config.yaml
num_key_value_heads: 13
hidden_act: "swiglu"
norm: "rmsnorm"
norm_eps: 1e-05
rope_fraction: 1.0
init: "uniform"
init_std_qkv: 0.0146
learning_rate: 0.0004
max_grad_norm: 0.5
decay_fraction: 0.313
doc_mask: false
dataset: "wikipedia_en"
Each number is 500 + 50 x the weight over its row's rms, rounded and kept within 0 to 999. Layers, rows and columns count from 0. Numbers have three digits each. The size before them is the row's rms in percent of the matrix's.

# layer 3 attention output (transposed), 832x832, rms 0.0224, rows 229-242, columns 416-519
096:551590585476503478475504494462497488497543444469509505489583469435458582495575524497535494471477515513504468455529508475472412475563541545453502519470468436484532468505554631564444492546595505518488487509468552682440521507509542427485442488444508541451501559516506596536497484434535471503501485502644520493497562
107:468435471509475578514509431455547476530466450537435486477455526479462564550532522524521537496497534476478455524525368550430516518535527561459584533533586510389527509462510505559528599470465445490547435583564439474478490559511532452519498502469468546517580470569543612417591528561401560495436522546505504473537601
098:545585551520485491389470550423525530556624477491449471533527446508479535438455553453570507425530458557492441519563492455518441498580561547508528473557474455505502525539530527399565519505462432444471527456462491473504499446539538567475482541570462519420584484361514536462551452472562541476576569486524476525463602
108:430469502465477480540453537506473506524502461515529501502460407481535489466446495482467429472532486407468579593491480474393431556536447457516538456489489507581516492473509541466485466498451584489458541484456528392523548472518553565461530493465549421504564542397510569561531560456526532487538549444529450517447558
107:495477555518458545503482473423540493464482440424560472502468495428496473506434495505480509546495455545545444375492546451469492468550506479550590396484496506544498587455469435462356477503480572554572436477479484550509480502497431509434479500502506558530533501510427607492455567483474564546525502516465432573451544
100:585409462493474416493493430628488531495418429463534519525534531537414551457516459512427509492460499418514555543469551547485541496491392473485529535416500495550444505458484498553514505508574570528484581562566494548515478543555462440448526568493487520545420500544597507513482513458580574561417469535460585419515430
106:517417513520422513524436433516474518512514436478511463544396519444513520452436507566607573470538501412565543522525358526372507536497411483440460474514503478448459674476564455493481577492478542548493534456433458504425437557502478527496521534506501469446449539590475481464437570518466569476503488482499553477558420
096:470559371458584501576574633391543537526492517461492500459535453527481542580523523382449345512522467600440482476550559464539437480496551560490573527447567584452555448470479518441499393475441439430475468429469543522556617474496496513556543427489572511442517484494538465466514459397502519511580517520546536442495535
103:538489462473508497401516439505459466475486541511483519527550568512513487500467478596386589462435438482489539498473492483518465509473433441443473507548493491606512480445476419475482479522522484536488537577526418433419472391558461564494507472485493496470434509571539494589447499480578549535500444577452520425451455
096:525534503549494568533471461477567476483495485565524564499481502510441614501550564505483552470458493427490646503541447442477476469547458458500374542505596534399577547482533513505531473560516519505528433585582479480397477508514500471555530477492558495384412510626520573546465484549539529466517557571513418374524513
106:477563499513490514515539637549539499481390472447445462417530524517498370450487476487528463514455491484524488518491427482525562507468565489503465511531454532475477444551480490521371501484513535432572491588594595469540496470521530442484458417466514476503468557454581529497548475549553549505559484508509455532483518
095:542547490469570485520502565502434606563534508553494542397488480525459590576597496435537478525461507497493493547546572563445458458510516567369465468478521475511602529488584583581561416485446519481472554442496533571460526478459522544578557537438496521428482563481520466395452522468557486486604495493562492498558512
102:465438511459531479409542458493533563537505542420504485540523467443524470492534527564402376488551516406487589571561465405510588501537560471593447539546494518547491423569435513478499454449501559445530485514483455320585473549501578548465461517510571474535509470513498511605492419512476568514516559470497462556493518
107:446441506451506536519519499459483410437524487429542486417572523603496461526557572434483427568482464533465525571510568458496528527474422469447492469386479508497345514521503609603526499526411587510404511500493565605484509500547520516521526542456470359528497539511440451486485507512524469520469438359531470523523424
# layer 3 attention value, 832x832, rms 0.0231, rows 230-242, columns 416-519
109:441434465606464530517357525510561530382476542644433473561436521526473569488584486504601538379542484544524444485468450484493364507561551505410472507542547558524491500563490475469500488581441447494445461382517451471525447414549514507369487508520527444627535544501497494485493553558482574469573529509478480525551442
096:402445475533404486618567437384504502400502454520450573499495437392531475506516581511496459479516568520461453448530570489493538498441463601506507467514505559517457494529559518535462471575469517483529446569637474512453519529598590459605531567484491479496457438506468467558550545510427484447383502505476481476466500
107:475513523484479514613514580412459476451455453485595511545474514432522473526404541513550529486490538638538453474528541507460561423494438655452418479627548462485468419436488503546516487448575534479551518463525547498435473505538583435595508442450461551563500630528491479541484517464443522477484484435529535479420522
110:494585491484612505495520455561476562487574477585461619521465498504419515484526473483533514607470428434428534495429560484543418503445490545600479498391517528526418464457506432476451546521408541482509511477511479492495554555491486603467489460451520546508447487548459514453488520506497506457497463549484557445635367
099:506515554482556477520487482529556498537516427467427477411485465616328420506627429527436563457402487532552536457473453509493561570538584488428464498606618450553498471494399508585545481481541512515504480477541446508544469497526459513534455416515511492451479600502502470457509509509524454541635562477523521571528522
106:557350503555537434409533523491489588469449501429456440549508518577495412396448441520534517536476528566533524439465546439577515463452520558460391554560496419491548493493497596561488570461513466497495475510482511509472482530439510485461482536501462527541485570422443507534522439549551560526537481587441489541496434
094:459620550508464540563490515532554468489540537528493548535568440418578586508475467464511531455488494584571497573454471546403594514557547579520528456478562534482428518482529565461572505450506509519598563487522546547486501483503477391463546482547496462443583492479473477553527533420476494494437551442527495578374505
104:570543431525473409530565430502457501586480406425497459511419491439520517413492490511523484500591541486569559552504443443574473516518574541515480428538440483526604561539499541513543418655553436371465475538567482516533551511483518489517526467517493519516424511533557552513545429454477447459520462524491463489431567
098:548483505608519485479474541506482530577540463495535408453443546543548444377484455499583478438454496539547524550440485450548505534446609600467505530440364430422592578570535557511532487484537528486458490409469547499541522508392483520423530494487419482538498441500492514451460458462418464548515515480479545514402445
105:497631502480429537646469460471484465400512563596461532577546468510360574457557445453577541451500542466550534517542539493438518471545493556550476534562422569435513485487440510537508513529441536520539558492539520515499481482494551582449583447551528469481468448518451540495517561552603510525499477446460501480472424
094:546467474425564525448573498535508532648534454384544548498553463568502446416423546461488497494424384511549526518456510560470598576508427438513433513514534450478564565492560517448393502463447458457570477555545584508545507414512513407386479439537484507519502509526513526552457445495517519482508429521525495547456546
101:476461512557487541640485490336421423470545555488491501519514455469505482473497518505425488481555438472503497451507624447536486475547557473528505454530500508513481420478479416492508446535468482501535509521471431485491463551561490596489448485526494518527487498530476491430471554497479369497424564470457528454492503
106:525482446545449599448490446593466459529516491570656465405462447500587486527405511477452477525442500418444546475462441483564551528566438385464526435474509439521495522421535490455447515470538450555612532529417497505553399467464520431468638446492453419607508580565492509540476443506507502525508520507496478501461493